python train.py --num_hidden_layers=16 --num_attention_heads=2 --head_dim=64 --rope_fraction=1.0 --parallel_block=false --init_std_down=0.0 --lr_mult_o=1.35 --lr_mult_up=0.772 --lr_head=0.00579 --decay_shape="linear" --final_lr_fraction=0.0 --doc_mask=true
Each number is 128 + 32 x the weight over its row's rms, rounded and kept within 0 to 255. Layers, rows and columns count from 0. Numbers have three digits each. The size before them is the row's rms in percent of the matrix's.

# o: layer 12 attention output (transposed), 128x128, rms 0.113, rows 7-41,70-104, columns 0-127
# v: layer 12 attention value, 64x128, rms 0.0785, rows 7-41, columns 0-127
o70 104:128153160161137150122128113134169139070136135146095161112155154102185167124171131128151112047142135185140144123106130124116179146118145119127122162182147106138154028067102096107096206111167162114106137095141152143145105142125191128131110119151135169112086142074235145148139105123102100163081127127116102155139096047101160120157165068085115105114160122097140161118167152165108089112171
v7 102:124089149116112107171143133071170124156150146153171162135165138201053155082101161169114211114118125101070082083102135166152122128169124166123080171137157093127156134125145107149111116092168075171136189127128109105133102147087105164189134133159145155118139126128132159212132118108145104163169114071126115154090115125117122114188182153078197128107114133110104125072177136144112124068125
o7 094:146140101174102090119122131115094145056084127070076138129132105110144137139077120099101146184128060182124142120126070115132123112107154042152217096134116135190090173167100131063119108141100191138109152123102175080142120167144151081122118176132123142134081093103101148106103165114093117116095152132122215147148133091108187124117125123195122146138124143119178110117062138142149143138147
o71 102:081156130117112145150140110203170144084122112124114148115133089142155145108134160139139091093065126112126100147119111098112160135132088138089211169090154076110172167117106097083145175161156145125161109087137129141094128073118169153143142091116170117130074183170171188121156128113104168132151141118125081106186135161117137084160072131131127094074138112205075103091215132123126065100117
v8 103:119098147126122157173110182189126145105094105144106112120057144178083160164081109140121099124116111165113126097127051161107126160085141122118156175114164089148132128119139141094126159136196133184113111081084181134137143198179148111071087140113113101139110091144129191141096168125152185079152140161147182180146112158087141082113111107097167184066106126155165108116116141086125113099075
o8 097:106129080135074180130206094173140127140168132133111085184131131103134136094137159125140100147134139111143115125183169065168092107138132120169072119120148165109103072154111127089115175116099096092179132106151115085115082101071072151134162119120110076137141140169104073126161115154098150163174056151123101136111140196148074141100153128078099125132061073113080169078126131175122161119129
o72 107:120148129136140107112158126140137175136120111145109129154128174145155132164152073104120091119150075170114116156121114131148137087165197170138088101122102099101111132080071162151148000138133162141117140164184195170100172179114194116187127118101155116117094086131087114068136109117088093161133173103118125148164148128151155111136105186134071093090133117204152126148168146110128099156100
v9 100:124142162122095130075133126138150151098145124217089090128146141118050079155102064109136092138102052188045144142105204104116048098077130146112095118119120071097142136130211132124132118102161082121163129185148142106115148148106158091204130114089068078117109152135106144132130132122169129099110103121114111121146145142155136149080124174112142133077165131089145144166129157128122136128147
o9 108:139130099146108143131149178119103160121085160099088133096125133129172127119179138084143192156138108157116071105158090166125201119144152104106165138077135180111136152112125091138142088193110183183106053089106197107149156168208107146097140120156175128171127117120164112137072192178094096121131092105107130100155126101095170110143108157112153122136139158152130160148076083132190138174156
o73 099:142075067130104097067151108130102161126122193139218114171087198128094114086104085093077097139143139103100130172096151102087123191149116157138119142124101120155129142115085141143084177133105109065202134126144117105125103102113092148132126062134124086125225120155142151125157137162147171150094099160143122128112173134124111091149138118135116077110199080136082107152131094087165111120109
v10 100:147101119114119085167090150116141091130175039138136111136142123187163138092140103096075139146223123130150195149184073109155166085112104146161155191203126190124075142151117146157173105144121150127128128136080102158108129168141102118121045087139146109181111108110143119143102078110169168153152199131094136145138147194129156137125160118123124153141128123085122151110125141177134078153120
o10 097:112162153095073167113160123140140096115135092156166124145098158119121141099123191142134093176124146144165081117159141162114086114154172141153170176155119169122175089182175175099185135099136120116189135131236080128121126122158123130113155113127181154143147175116153047093115104145137140088166060132174131134083108102109087086126133177175180097151113102101066129151129126091129089153124
o74 107:108085123151177147150063129128153123122120127244126178120163137117149072140117156125148100175084136215093152099131109125147141120070160145089124148160114053100122088139107102118107104167159084100134179169160138135139149151148170121083107135138127148102079123117152116101061076118109093150126146121080142042086110123179133138099129144123068155152093172145125153139086090128072110129144
v11 097:151143186103130116182131118130091074114107083189092026174106108120110093134161069121127193120079138186124129145113127123156135135141166106128190119135150147109086109172133088146148145138111172129143088101076148087079083130180092115130175162151171199135081158160132126117134139144092184147170086164139184118123126096204115135125167115083152144108144146132134128156100100085112148129163
o11 099:079093087034126166145151116116129118132128087102130141114129115157148089095110111161125066072147156107077131136148133100102134133116129173149137131124104107084174090121172145128101216111085101179110107072175156142139137099152204098131165146132115102140174077139104135146167088122181080135150179101110145118140121108101104111155078136124159092159147087086040139117178155145155067168116
o75 094:097146128147151069112186126135131115157061168132121082108077123108164168106134136152165187148099076163166140135114093085123124183188164077182107120097101137166123139153090079124116060094134122126189094172132158126170147156156135139109151178115108173120178158093181091096127181131095157129116153122097124164124111169089146197129102085108107156148174064122192122122117170109124147111112
v12 100:116114137159142117100138113122157119180155102125143151122140082183145193094158190127106087118141128110102180111182141114182149166158133133122090123163136113095143186141132108143141135047191136127135144127128161131153162128121232132137097163040111115145160133110137135064119144142127146203105123133130101101083128136125194112096091137138150192131167130148107034106110104115174127076090
o12 101:137120133139063145092171132131098107149133176096177077164155144129150102113075179107087141090111100086156100120062133150059108117184101142131149117138087142149109121133117121102162121171110118125087109133100044131094112122147057068122081089114084162055088134110107123156084123122096138148142134079165137116199137144175118088195115152117099150116131186139143184164183138156145151133155
o76 105:162092206151114144108104138165150146057134112168079114177132074144108125113128153119094107169176132126112171113175176115147111117134108149084118084153138115107118097124122146110102113099166186123120118093193073135114155128085194114166083127153149064057086166124168123160124108151136154142128102138146091112092088171120191101114144149080128120115133190125119117131109131145177106243125
v13 109:128101117178161129155160142122090151119150143111088142106136106135181112168158224096158078149111130187179087127100115134084146102104123163108187100099137105126196119177098109121096125137121168155120110128155063104184125031100162137131094142086157112127200121095131085125127167085115173050087112133139131110117135142143190160137101113112133156122164142129158086132152100160163107087077
o13 099:089168166113099120144139100137146120189137107210179103182158149116176095093138094162128134089162110078179151107104144096151085091108121103151110180176125087096088103099144177112112110088166101062147136173130123100079145109122112110155161115149116111155128141145109102148210076184127159172127106104128108166092138149111132054087107157117140112131075119129110172113154121165038148105106
o77 110:097179138122127131153147080141108102092124123085137151158110147115082148155125120120085090202157168133114140133152104120169133118175125149109168133147139255140145084177135166111179084168132109168080145101133162110153159132133086132137152221087152124104161085126132092196169125158168131123087109141152107116116098115087115171189122183122115159141163136111177104164156149076155140159174
v14 096:137150129173154125148104134109133170133093146099131161154148145101091109112180132109143111115184113146075146114084152137089144177115155191142132149088142091105179206120096171155029145119146146103148159150114134176196083150114122116129158150074101073144097132136098121092115059128124158046086179183145090131179137177164091135080117112144153169097123108118155118166122127169130084106152
o14 098:104121099070128114115079112124188121119162163136161090086104082147068152122101169123106115175104144127125086163188111160103134082175107169055118165119159144091091095137088076086132141110102107151094097138179107120079178126193108127101092088153181142194126113125130104141052132116129128121115124132142088133052134071151087081127066139102115160166120080131134122102180094155129137107127
o78 098:099131116128157088165118071101135175119071075167138205179127159136041166157142083122104078168140157140168111067110185110091096110138113145156116118145155192104103105175112153210173061116097081098092084126111142105104102130120159131150131123128126121127124090117154123131138113126117116133103092137208113084130089116137111079069102134150119126107129105166116106120085111116170087069159
v15 095:098193104080175098180127152125153107110117083122125113161073136156105139091139162079177116115102113169121159099116112121176121133204105118108105128149118159118127062063178186151140138121130102153123060118166173148164150131077119127095175141104104124097105097185108169120126141147124134149105171046131094157135149052151126159110161182165099131106093138106114157158172164142071093173106
o15 099:119095155134081148075168167154102168155163184116125129111149078127142086182107104102144159139090073134103077102152143121128147150101109093125148113125193115139151140168073137040127103123114217116083176115113163149144117136117098110110070107172134175083119141121132109151062178138095151110174098194142141126146167164148142163140099095161137200104103161124157116128120129118190076144169
o79 095:149135124140108178113118075086185107129121101071108138121166110123118116105146132100158152103161152104173104153114102072149093115098089121189111187071101113092132083070105115153119134117151093177195110154030104113119102145096111107162136074169104161138111180128133081051127086098116121127132187114189131151125157128187129130157132134160143101104191115094083089088109135121109166172117
v16 108:160160092161133119090158119144107133149097101112169111164104116075082132112115078124124131134081137203156158165040130109151131122190136134072124130145152101166124095120147165136129123148103165125103133104127065092145165121130125090130117107107122062129102117135125100101076173072074170062109076194123126155081111131135101062167074117101188168101141124136100101188170134113140094068130
o16 110:044098177048114091152120099134190141112157134151126118164119118106154110149147141152148068061113110186076117107154145103131135120102141090136087189170139125128120130079185114161112091095188088155182131142123169123109171132106133142117144141144231125186108116187151139111147100187177126148149161081126145122137127146135117155085143147118159096168103140107138168096127124175096172166160
o80 104:169175157122131188125144158164157106112080075087152097170164142146104143091144084107120179157137121181142121150148113099117103139168158109148146064189084148123140113104105090175101037065086107123157136160173150085132098165142115213169146117089169158119141079149081124126109149162126090106130153098161051130146113122138141161174152098126139160081175159158115104162125083131157127119147
v17 100:085158135112190150092145181129123137130144161131141181103139117125133090121067128105169079160138032160126099129147117100157136105111206127128076081156062119105159091111055160114191154146102140150139128154131077140103173093078154105106130056157163108146154136128136134155115179196112119100123117122139064119117109174140115116148130152095213132147099128096161180113185148130145124129121
o17 095:150093172166192109100133184115160167138148160141146130098155128177100092190128066115093076168143121106181133094122114124129056143165118130154148072097120147115115199120121107110108214094177139119145164075137164126132157126117089135139138121101118126096119118085127128069074131118060086163182117144169184149105170156121136144125154126119120151090124154186089167124100077119099148060118
o81 100:131148122130117153190130091095109163123140182103173150169134143084076154105140147053151118138132158107087156168141142124086188098094143143101122115165095164088169126045122178128130183111155112116136156097088121121132128108150155120123159176150184149110149054150076095109127137141094175127076149121138041121119130101106109126126207147150172114156130149052174123153160157140116139144197
v18 100:127109123114158064134090124132103076090107075115160125112080057148099113137124224096116151117149170123157130124133128135152125102199110113109171156122137218117091108094203152164150156122101147155158145141078152182100157196153077098082131138126125146197067160149110108110153165113099129116167095158116171178139128121104158129115111142085126165136137177128136171097122167126113180138089
o18 099:140092137137149192109132135135168123123133126147115136139168195152145108156087141137145135116101077077114109134053092086201119182150175105155083118161209108140098121165101178085156168128128094140103121082168133150137150147122124141098077136108143163123160116108130123132035115073123100151060104152105142107102094109150131098178128101076142156089168161150117120201120157103126055154165
o82 104:102137133087138061159179103122135078108030085134078111113123131145133106113087160116166151234118101134147171155128131128103125170146163153132107103100061127149147115096143149135148113074108141129176128182116131142144111163135165094163121114110123098136092151100144084044095095106078128159145172127116118184132174154141147160079153153143115179154157153073080156103118102150085160164081
v19 107:138134071059132117094125105177139107127106123111076201161095115130134111116192114075122146121130109128132098105093077189173104197091095149115114180142136178106094150105129140092116148152145123137127100134132149157049099101100110105095144169077104116146149103125090148183155103149147149072141168179133092169177132177123125105024127106070171174147138140140132099149115125089083131138154
o19 098:066142122132138215123118125147121118140162116142111084080143079102109170119113127211135098158095178113146129136063121089107135087183130187106083146124109122094182104083088072160061132106149128111146148123154131130135132169145086155123116072151131146137167115131154071076121162133106124126127090085117126074057136132107208156146115175126095100074054170125131162102121115128157146117102
o83 107:113128146113183101143144088136126163132088110131157130144143161152091097201146086122121101150195133118141113078120131145114139143143159135200109123122161171153135198125094208190170030139127102123128110185102133161121132192135172123077135126163136130168073146125120087107143116117123180179163202128110143137172147163112115100074124129119087116152191171182144090120117147116110133169096
v20 094:148136080108141118082115127137153131111120105128144174124115152121154163114167198123119116144133049113163190142109173145166134093113192164158136150040128065088133041160148171091119146145106071208102180089122127092154107182121096142092102090143103177125144158077151161176141074162117143113144138106155100157066154114111178140171155147122119175133130136131134135128167131159140142137167
o20 093:139117139121071165134141118114128106105118136130112121124122138184137107137133138079112129216108118108131150164093146133189089142159111145183176141170132097147069185093129138147128167144127149095170182138136175169119167159158107156160120101074076149081146165141135066111067168138109120124175153163212134147157100115167110083118111093159092210156066096122188091135099128105078129111132
o84 098:109138125205166097166184144141116138129133108129158123135148183158087160172083208161118098094099120058110123120161108141140074122144149144116084162103108087083117158143160146095139157115177141074157144105126177176132088140077145107156124151209205121172129134134153153095134104174116159165101157124078145113127115098104138166203156133116187106096159064114130142084114112170102118137109
v21 097:114065210133120119149150132117096202096119082121111150174106157141098116160082128084124141118118115124149106107111096172170120058117136193164170075125130147210096138128160143138133128153149108162156095154173130129082078139142186100146078131136155146022117129168119143111127132179114082080113160131104106094205091153161115109134130134079120112109153113174145127122160138107104119116062
o21 099:217135095128124127110157145153176083127189096131162106149116191099130082150123143101160110125106144081104114125134143113135157111093114061096107139119128136068147131181089093140102097144125164146167158098088064101123113107136122080095123109159125121143157139107064146133079182125165165155145075094068145147089140152152129147104181179099177126129210123146147149159058118159183122120186
o85 100:120135104128150112148142148156127118163118127109128148116132135085156123154163122081165118058156046128071125185077094134131163060164098157162169173138177202156164122153132183113147181137127089173134100154139213107103153166127157116147144101099121113135160154172119136118127126143188132161096126120129083165151081116137075133157139126172101111185107041165130122149170167071099110112104
v22 101:128148113134087192170146065106114153163079154090154136149110085142108110146165169103118123120181132103103156142125091117129112138107167158102131144146205059077048112147121141142107130167120200163109144104154101111104131186133098123119096136056101114156104106104106149090139120138167081111174040151085188150040143125133138154111086103126152107177133113165137113124143146071131123166130
o22 100:087137097138107092135111157134104111082142111122120117158100067130091100121118145144133120109085170090084144143152172136114163128133148116120127097115112200114162093128090110158112112043092077112157106143103121144173143129139133175127112190117187145105082135154155169186094113038074164091142120129097093142194109104063140110136143147112092095115091200195103134189131123187175130110132
o86 102:134131088136169042128176164106145102087077098144155102173163153134102130173120131191168169086193122135126122135152066112127101213162157168139127099162171066154149082133126109096154031126125161109087104139139122137135135158086126163116125108125111126128105085066097090118125122167126083149126141106118112125126087106124125129138135211151104085109122176100082106084139108158092115163077
v23 095:130083102118075157148123132129121153121121145079144062146122140129107158146108095130133140135093113195224096073114051143132111121091118076102140135081102150123162129137118127076146135124200123098114162214122109119166122112063153145125093143110118143100053152109133138093164136144084115161191159134094147130154121133110199136137139075165153116158105136096209203122140154114121149150096
o23 099:088081113151109190150138128199145117063145124127168141137117133102150133139106101127121166188144144070132199137127138065118072145141136171118117152174095087178102133140095096079096118124144133112212113148093146077119042132057109143158091100140081059102113117110086157138114117128132141191150070141114143116094168135107086100069145117085071153134101122159157102102130131116136145119119
o87 093:065164155160114128098176183135140143074094179144159123085101122095134080115094051066134111138182143138129076120160093123192165104143110127152109096101109115152088167120166122066159157086111130162143183098140191135137130155088160128104149146140122133148118141165127099099090124068154085145148100172138165133169119131100074141126077167199101081122155190114119126157102110110176146175107
v24 105:123092100120123130128118119081065120153101133175140146169146131120087143146116147158145148099099179118148172120116071106174139160136115185121162169088163100138097073152110057133102152166174201142135135080080127098100111130063133129164086079189160116090100131173145100201176152106149082129141124149100093172089102150112133159158131159104136148183165078128100153207164144128086132143138
o24 107:084127097056075103120134152112137175102156046128132170065105109185153095133129153125122118133137132145102164178130174101120124150106118128141148131149140138182115160097092121132023072093172209129137115116139103078100140125167170100130051165129168133075141080140092086116105139135129168112155112090147170087083173127114145134070146091160139160078127162126138131142119133121181147119159
o88 106:147199118135161077137155115171121062131171131145125106140127153135162134146088151133129171082102103142131119086158065134131139153237184136097166135079106116151130146119134096132178135105143122126133150114095163083131074217147124123088153103126133152102044113147123078156108130160147134148133134137104104127162100119127097113182088133133067158180041066104118095124155125129125077091100
v25 092:157108185116126118166125117210142119106107152137141150140155116133201154189118168146163130093086107133113157091074086072180172115098037130123102091144110201179127111154102163135132093133085111124130142116125125151059129137087129175176068110157184138109147122095077169119142086095137170122087128136089123095134109083135177105174135162143154099177101121176171101157116125137095128126095
o25 086:084138161106024161109136099079159158202099072142144135166117087070158159104139088153182124124150166154084124131127161142077082110073156100144118139105110101120084143081151115206140113135143138179147141174156113128173113105182138091117144193192101123116106115182128123114187121140176162092121124103135089132127106169094117164128174109143129085127074104079118136129158119122133167150112
o89 097:118048178113134159171134157147119081100134150102102166074161152145147115160147171116162140051123077144128151145101086136163125087161111162143192123120104169156118112169101131049130134196138083238125176094149109093163096183133085219143100111131118128130102161115066139126117107103168136111136084136121158151153133128129119125078074160133148126145124146106129110113149131164124176141127
v26 101:113164119126197160171166141179103149109138091176141113113119101177135134170141087062133086109117050132131118124071159103112113154138080139091129142125111140133151148177106166126129110138100125088095134117228153158112075139154162123115156136079140103121088110079126100160116185136159127112123097128132112195156113090161193088126134109158138077208077123124133100151169160201145124143178
o26 102:124105155111117077087111097124109137160083175145105113141129142026107094076160101192085134123128169124097072119121128177072164131103164124133152116078127115100134124101157080180140079117145157115126097198084177095131115086133130108117104140173114102121117073116145161090182148138054153129110104119096143084110130061168115145128150096148121109059138171152133142181093081099121181143100
o90 097:147133092146127153140116154091104104100114128082145161069138144137126188125158115066128106147113111084148184143057081098169133116182114101180230160182141134144148113132132075123139090128112065133142122145133100159099146149085080196155128124096103150154103124098065105121177100075153080132121106109163157090130098144105107096099105105154117093074133169025131102135152138120113143149127
v27 092:115138156095150156103136102124086135120136130162119197146123159132126112178088108129107156132092097080115086144157142122132141121130149128118127205074097151137117099180065112063075123111096134154143150118163179148105165139182120126129088183136167119106126104139103104076124078118109121160113111088049067066100099138108092087187161166095126079093113101069071164100107166143195102150128
o27 090:133146131149135068088123126154073161133100118131130089116108119069076179188087139074101156190144180158178109103150130166110127080116129064124102087108114111155123163138125138144177166181082188094132198117128141095116108118138119136162166085123045114111144121132198157142109131115137108072125141142112162128141132086157104168069121086121136115132198109136108162111150129164067163088170
o91 098:131141115120072141187037160116123096169139134064123139085088109131145122107130126145106136058087105068082122135182103150138161120187155130170154129170120102114137175154162131095116189144128144138086033124129109127121094160188151198121120169119151119142141170149082093121103114134165114132101079091091094135126126174138142110058143109189117138109108093078133156138146117144138110069172
v28 103:131106147157135130147102102126122097159111141128200159134146190037110133138123126089105126118186140102173128119126122159146085161136104151135116107143119114096095195123149140126199148103148025130139190129134119146135082135054151128173168125121169122119144134087085147100109064079121109089183072168174068116132125132161179082139103147132113182129149118169132133120106164152196164107121
o28 109:126094115132176101128109105150182106140150122034117069055134161159099073107078107131124129087086099132109159120090152173112174097148139209097144183110146106152177135122134090134068174187137138160128085148087107123120154165118111110089084112137145115168144090128124108070050157153130127162045132105112158107080145123120077119119103122121116145122153166113143134173113065119156120149155
o92 101:098140156100105109208179181128096182139074126229143135166153149167092128131143170121106075133157118119106068128132134120091091106140070148092123096140125158103135135134167079083170153097173146087120123146131147156092118121143200149182116089118112102112127119130094180145155143104132191154142093170150114143183103106102159077050135140073127118105144127070107107108096143122095134168165
v29 100:146070181101193146103171141073136109198066176180179148110152105094096122158116104148083046153096125145114124120096098144142127153095101142113053138105137151104149176155147143197112126148113138161146134112100098156153119107103125106113108123162100096186134140142117109128130165130121096093127206149065125109111118104175173101063130124149113155099131151078155131195195178142113151141124
o29 095:102120077140123157146061126147130196193136121119124094098152115174108144085165119088112145093154124132170105107112133063156116150169115170141168102080126100133102125110104143099104168120163180153079199117173117041130158112125119168078073086076120166114098029141164133066141119126107155113137106124134137148106156146077146141122133118081081112160122150117100165146152122130204163142145
o93 106:172144157087132083131145140104108071092099123147154155164153110127087145127123107043086118188136157088110130110088090120090165130147127171121112139088139156084172181199133102156155109099103078113198107126136138137162122146096109109149158126122086108063157166145037082141108094125134128138090128127107113077170094160139089119120134150157114164120151238091092110142141116121161093140081
v30 103:102142143094152148117117187148113128171079121118089166191119084097102128160102130174149106123137120147152100091146144147172099133110153136155153080138121182087169167138169073145167106084230108127115179079132132109127127120142068184111145097090153128120129115157132145181118116125139116131119093153178107075157145089070142129176041102054117148165155108185175101109096112105090134151133
o30 098:094092110147148114123100166120171187130137111090110160119161108152159116070129099144105100111149186127087148098102139082078186140141134099117134120149080088112089142115086157138110105156034140126130086132089101180153178109154153049093131171105124137217081131077098078079145167122116103126088123149092182094053118119125114117122153141159127147071178138106090130160136111161143121091113
o94 105:120142135101121172129083133114127139129141186172112152094121149175119111141140127139141174065137074125200122132151133155135125089129088177135139116117095192135154148081135151130102115148185142125110108078201092124108090113154126093125107095087177094136098139057107207143190124123116138157175206125126107180129101115095106116171152136046095101174153071124100103125143152069145150143077
v31 099:141135134086141144156141137117129100147138096099125161137127108150197109153116118088145086109142176109163179132075148121202120088129163136145094036099144179123081121097083090144060124089109134115131090191142120088207123121116162115130099107107099133134163155156113129104202131164106117140129179103124137064133114074131147096130136141193112122089125123139124095035163156143052152135161
o31 091:152087125145131139130110127158141106104229136166175159112124101137122110198100169106140187154123101147155130135132151173075126139192116139138151138157144103183193122160112146096169147162059162170138131130088122150141099122146095130161152161127135187059140108093171161112025146044111138139140127113146127170143131132132145117176099143091097186116128177171162101176128118137105121104092
o95 104:191119178164108095148107109134155104076106183072168112120121104123133121129115108179171137050144124046106170098120123145140159102116076142098105114084133154074129112159103127106101180061140087176140155107084076113104100182099127107146102112118106130164173140102125132173151058155149121148075142125123125111093121174101114177143102118138231149209137137099116097122113138140152112143116
v32 089:138112072116096154152124140127103091176121106100185071078128112053132119143158107155080104144168161123153087153178137136094118169159090157103112142091159087092108161160124184127154126157116128093117170069122094141182177129178141136068211155134058116116088130106114107099070107098096097133143121117127186142147114118193129148109123132116158148111154162143181181161068073156119125153124
o32 082:136098160105193129148110091155144103173112150129094173081067124124103145088139143157113148090122138144122184076133124143139131130157127125126134186136110179081146129151124111113107181076118123091105099099113112136126078149134208133093079125091180087177112136144159087123170049138191144184113149103128068111092173103098089105132146080147093127177205063121098096128154142124180124100118
o96 096:131147123117097129106142199068095110123078065198096147162127114130093123130126127124124166203127198130160088202182122091081089155129145159094092111166131105123120138167170127161147075125084136101136111182108125174135215072111103109175123140121088065113139132061110128108133147087110120139145133128139166143168091091098113164138107138090082142054129135144149173114101116133090144128112
v33 097:116137114122112121182092139107097150128054165096108149116167169110130135139083086087143121113209103124126155161151103091100063162115121098163102096122188128107131067160172167088108111146096153126140188116176167108086142178185149149178155075129143097136188143150133125146142140145082128145091143138119175136119171168162151154069087183168103132116106095136202100188081126096140141120130
o33 099:178126118069158182102163071114113136135118113134133185078078042117128103098182087165143102132057138179099157134141197136099139109102091201114128117134114145103139144130107088169094086135155094132098086100104150167166067149136132148146055179165115148181136132079115166151130113130144103137141114131138105101176112120079133134157168080137092111124112174153082147127160132148166088080091
o97 094:131043074157150068095133149059140137158182192165118168161155209155150063094083157137157141152142161099106173092137144109085100117129098138113119116132126172145103065164105179107100148188108166115088111138146110132085148188122140164185178090088088124130095079137130146091121122169118092108105075136144123104126123119145118157143127198129116126119060117089097121153101140115122109140113
v34 104:140109220110141122126126132156104153113137127073128119152060121124113144126176197169152143108161128120180130122101078138130118152108166102118188086126114113130114183178099131137146145144144165151159133186147143210100050122140184145120125140078184150120145141203142173112095186175159094144166113172124103123128114205111071085128147097126155144083121079153122137077117105167142144128134
o34 103:150141079143120118153127116112181093135117148095153110136119180112140138155074123134050100166101148056128101085109156120099150111163125200097089101146158167117126127137048109120075130145161084140127090073088070073101149112102150068163131136183097102044134130105069132160055126067117124116087130102141140168094126074175114108129144176115140144135180126172131108115158130130130111146129
o98 105:106173187134176091145137164139102122184086110161095139162118097161196167152151092072165098108205053150178157093082122146144167074154109093132117090129185169099136107121088111099154108116111095171098094130153155182103097143150189077103107171132118136117128085158157134122085108136113113173110164153149087105110083114116155104076141146133138100150087070074171150104143140107112106135148
v35 102:134123148104161126141160156187143148117117128185066111149108107201120103141031124120093145137163086106074150125126162167134126109196124138123054091065120097166121145099108117134195077110142102162134117113149203108096151088115186094112125082123168133158117111073132154138145141081153118118107163108164098147163142106151103135098151157195093126108098148136150100045092120084117103128109
o35 092:125122169174108121091152143109151163189138110127118162148134134050147194085154116140151118156134134122160081109116111148133199126124141092173121113180122118095131117170194142146128101139134176103127175091106071162126070126134044117121119141150140130193112157165144085106175136139064134149160124076119107127129091160129192129160150097103153054164102108073075171158117108123101194163126
o99 101:160065071172108152111095147153136091158101181098138095118164150116167106094158145133105086066088097130110129177099136147105137133087103133121135162131135131114132150072057099134130164150125131152142173119121090113095202049098177134118108064075135079137156198097095139116177104139176143140110111130169115115074197135129097115166123150171168131140154171174089108129182165126162143107147
v36 105:123162098112115167086139150158075035090089120055100159111112121084061109130119160192127115112096191170117190208156147102072120096126130117094149124089137112108128118118155082106114113138110142144127179199120096129065152147169130175145116116157071111122089141135126191127153103102153058089124123133154093141127128149146202136079121120080167148095101124123095139113115129130133092122130
o36 099:159148109157060119170102141099128203066118105177134146216106126174166166103171110150144128155120091131119096179082110120117151137144157082140135147119137080168104161098147135134122172116130134157150078097149145117221151150150148120148154223107158111107161127162102107156137052139152144116129101125167192119120122130134107140187159156081094204130109126116122088155143117160129175101104
o100 104:134154124138122082079092152103104112150077112106122104094109176171108097115068140168060154063160108111190116104148171150111080158074100116109084053148085145122073136152152136096112113130085129163149137181111120131096130185132103229092143067144166105081143056125182138116114146181150129157138152158139098116154150118122114143107106143146127104154120073119085160141147138122071139152109
v37 112:124165174152108146130142118147127164138106127187132160099098175168111143119085091112088138146124167168135146125156128121172167091138090135131143059111108148157123182170169127146159121127044135130109112132200083175178168121152180168064161158141148106120085093094144088123103179116138128166157098108141099114093137139024144162144154170175102124092135156137186142197089132118145136119079
o37 113:177156128112127089117077105113145124190066162118110133215186110105117115134130168145112171093099110102125124075164138083092167150129075118112149134096130082086086076131127158133126100157107106123103141130085100093179041105079160135151120104099119163126114167171140162150169124132152066164103091192122137129126131142203094132143126109133096070163150093088120169079158157105097138171155
o101 108:115131133126073133085097167115194137160097129126141138086161135103161116070125199089159112199159157128059145134126118093185129092146115167110154096182119086160083144120149150108124160131132135162115142181135136092131124084155056059115150123105088066115175090107059119108113162093172167117169157118120126141126139102171112116149211131138093156074104091095143136106184099134149125153142
v38 108:138130149046157114111121122153093152143064134155111139110134192166176122131181060107123157122080115144123157134162115171094140142160102116150132076058124186134136165014114142117114128136098090163140117125131115066067140135135075098110121099096097100162145174171120102139131130159126142123104090121177101101125123150135172091108186140099097125196179143109093113094175124157167133081096
o38 094:131159160149136195073103088159150091122116053144150116190175119106048109153128145125169081122111153160107098174067153104154142069150109182140146140079126110119126131118183114143146206164184124151154139124121192167105132135076143165095124142115084131073127129114115137088161129121179123129108156174143092162106089135137124122120119176127141096081094075087160147106159134108139126184193
o102 110:138145108127152124165123066135099153172126170074161097102117169129136140089147150113096132087119057086110190118182112158123134130123139080195068149118137158093179126190111177129161108110163180145148146137115064114082170113091091160117106115143143122141174121207144128133103122126115167141165070093125104103150152177086114145127139064089118133185198097159083164134098085125146159155125
v39 094:166088107107121119096145133107086077111152145146167062108102091121085151153184136137122112137154129151096115170191061115118132097196084099128152111080095118178084135135104096126123120123143095134117193100134074042076106193157122136107142108114184138171120184152102108105074139147122167199159129107098088170139123084140121121179114149112106138115106086104177126141133146151094171181092
o39 093:121124189160118115149163095122159174127083126109151187103125103102128147087143108122087070146095101170130102109122144130089121146030149098138113126160110124123137130148130212083201181159138136149144114082075159145166072090106171109154147140175073133157119106132076184111127125145143136100127156091159157086147096143138089093100158078149212141150182112069121110138155127131170093142160
o103 098:123103146177161128121079186136099079167080119151103078132157144145137094092107187072107195115112077102148152170174110126168119141184095136072120145103135127116134154123149079127149092144151141116190180143208129126092162117156146145108124146129117124147127131130071119138085127130030096122129101150121147098152091118124160192177073158122099094097100114122170160121089057144128174142084
v40 090:129175089166132082133114142125088098119132227123168168098101060111097156132107182131193148116127190152098169132129147142150144171110087112096178161121106171125123115111122152088150141146110123185109124117109121131058154147179127130171110078082096112096157140177135126132177173109089199106185179133155098134172141148116154134112084125121117085130145134135125154103182107180187107180166
o40 096:127146164140122120119147164107130176052126110155073162182134131142190124171131090144151124105089073148104105128127122178151112113146135102155112102202133103130109150162163092148160108108169159117133136093112117120149181169132068159209083161124156117094111120130153141136067044126150143125125098051148186137128099132150148108138167085119149181113135142200125121169117189057099113098103
o104 092:131145158126142092134119078101102169153131132030161111082152130179178093102140167145094155147136134120186185070115121103158085132120144168127149137117097079164175096102166134125113123092088128195127129129115111131104121228143103097136120105159152177111080135117094120165125143114065102123143107153111100159124164106171122154098103145105135145161187155052117174129151092183184130176163
v41 096:157146129118082144127082124135157146102132150155156179178102115130132102114065119179118101091138131135153210127149096110126095124145153102124141125078142148118149143135152149120097116130140136215141138083134178115098114102092066135123119168119055139146184130078091115070196108068145138050136126169227109128092130163098117101135068134137085144132117126140094098118079064142096141160166
o41 093:086135131130124175159148078136075166140161130091094111133167142190183146137133193129088165230111161141138157146090198106129147096197151147144080135184174128175107097096105120151105182122123068089140135130144112160110151150138125157173161112148089159164133110162186128186113082151144141138101125131134144159121140145174143130118151092131110182116106087117196133155129193095142139083108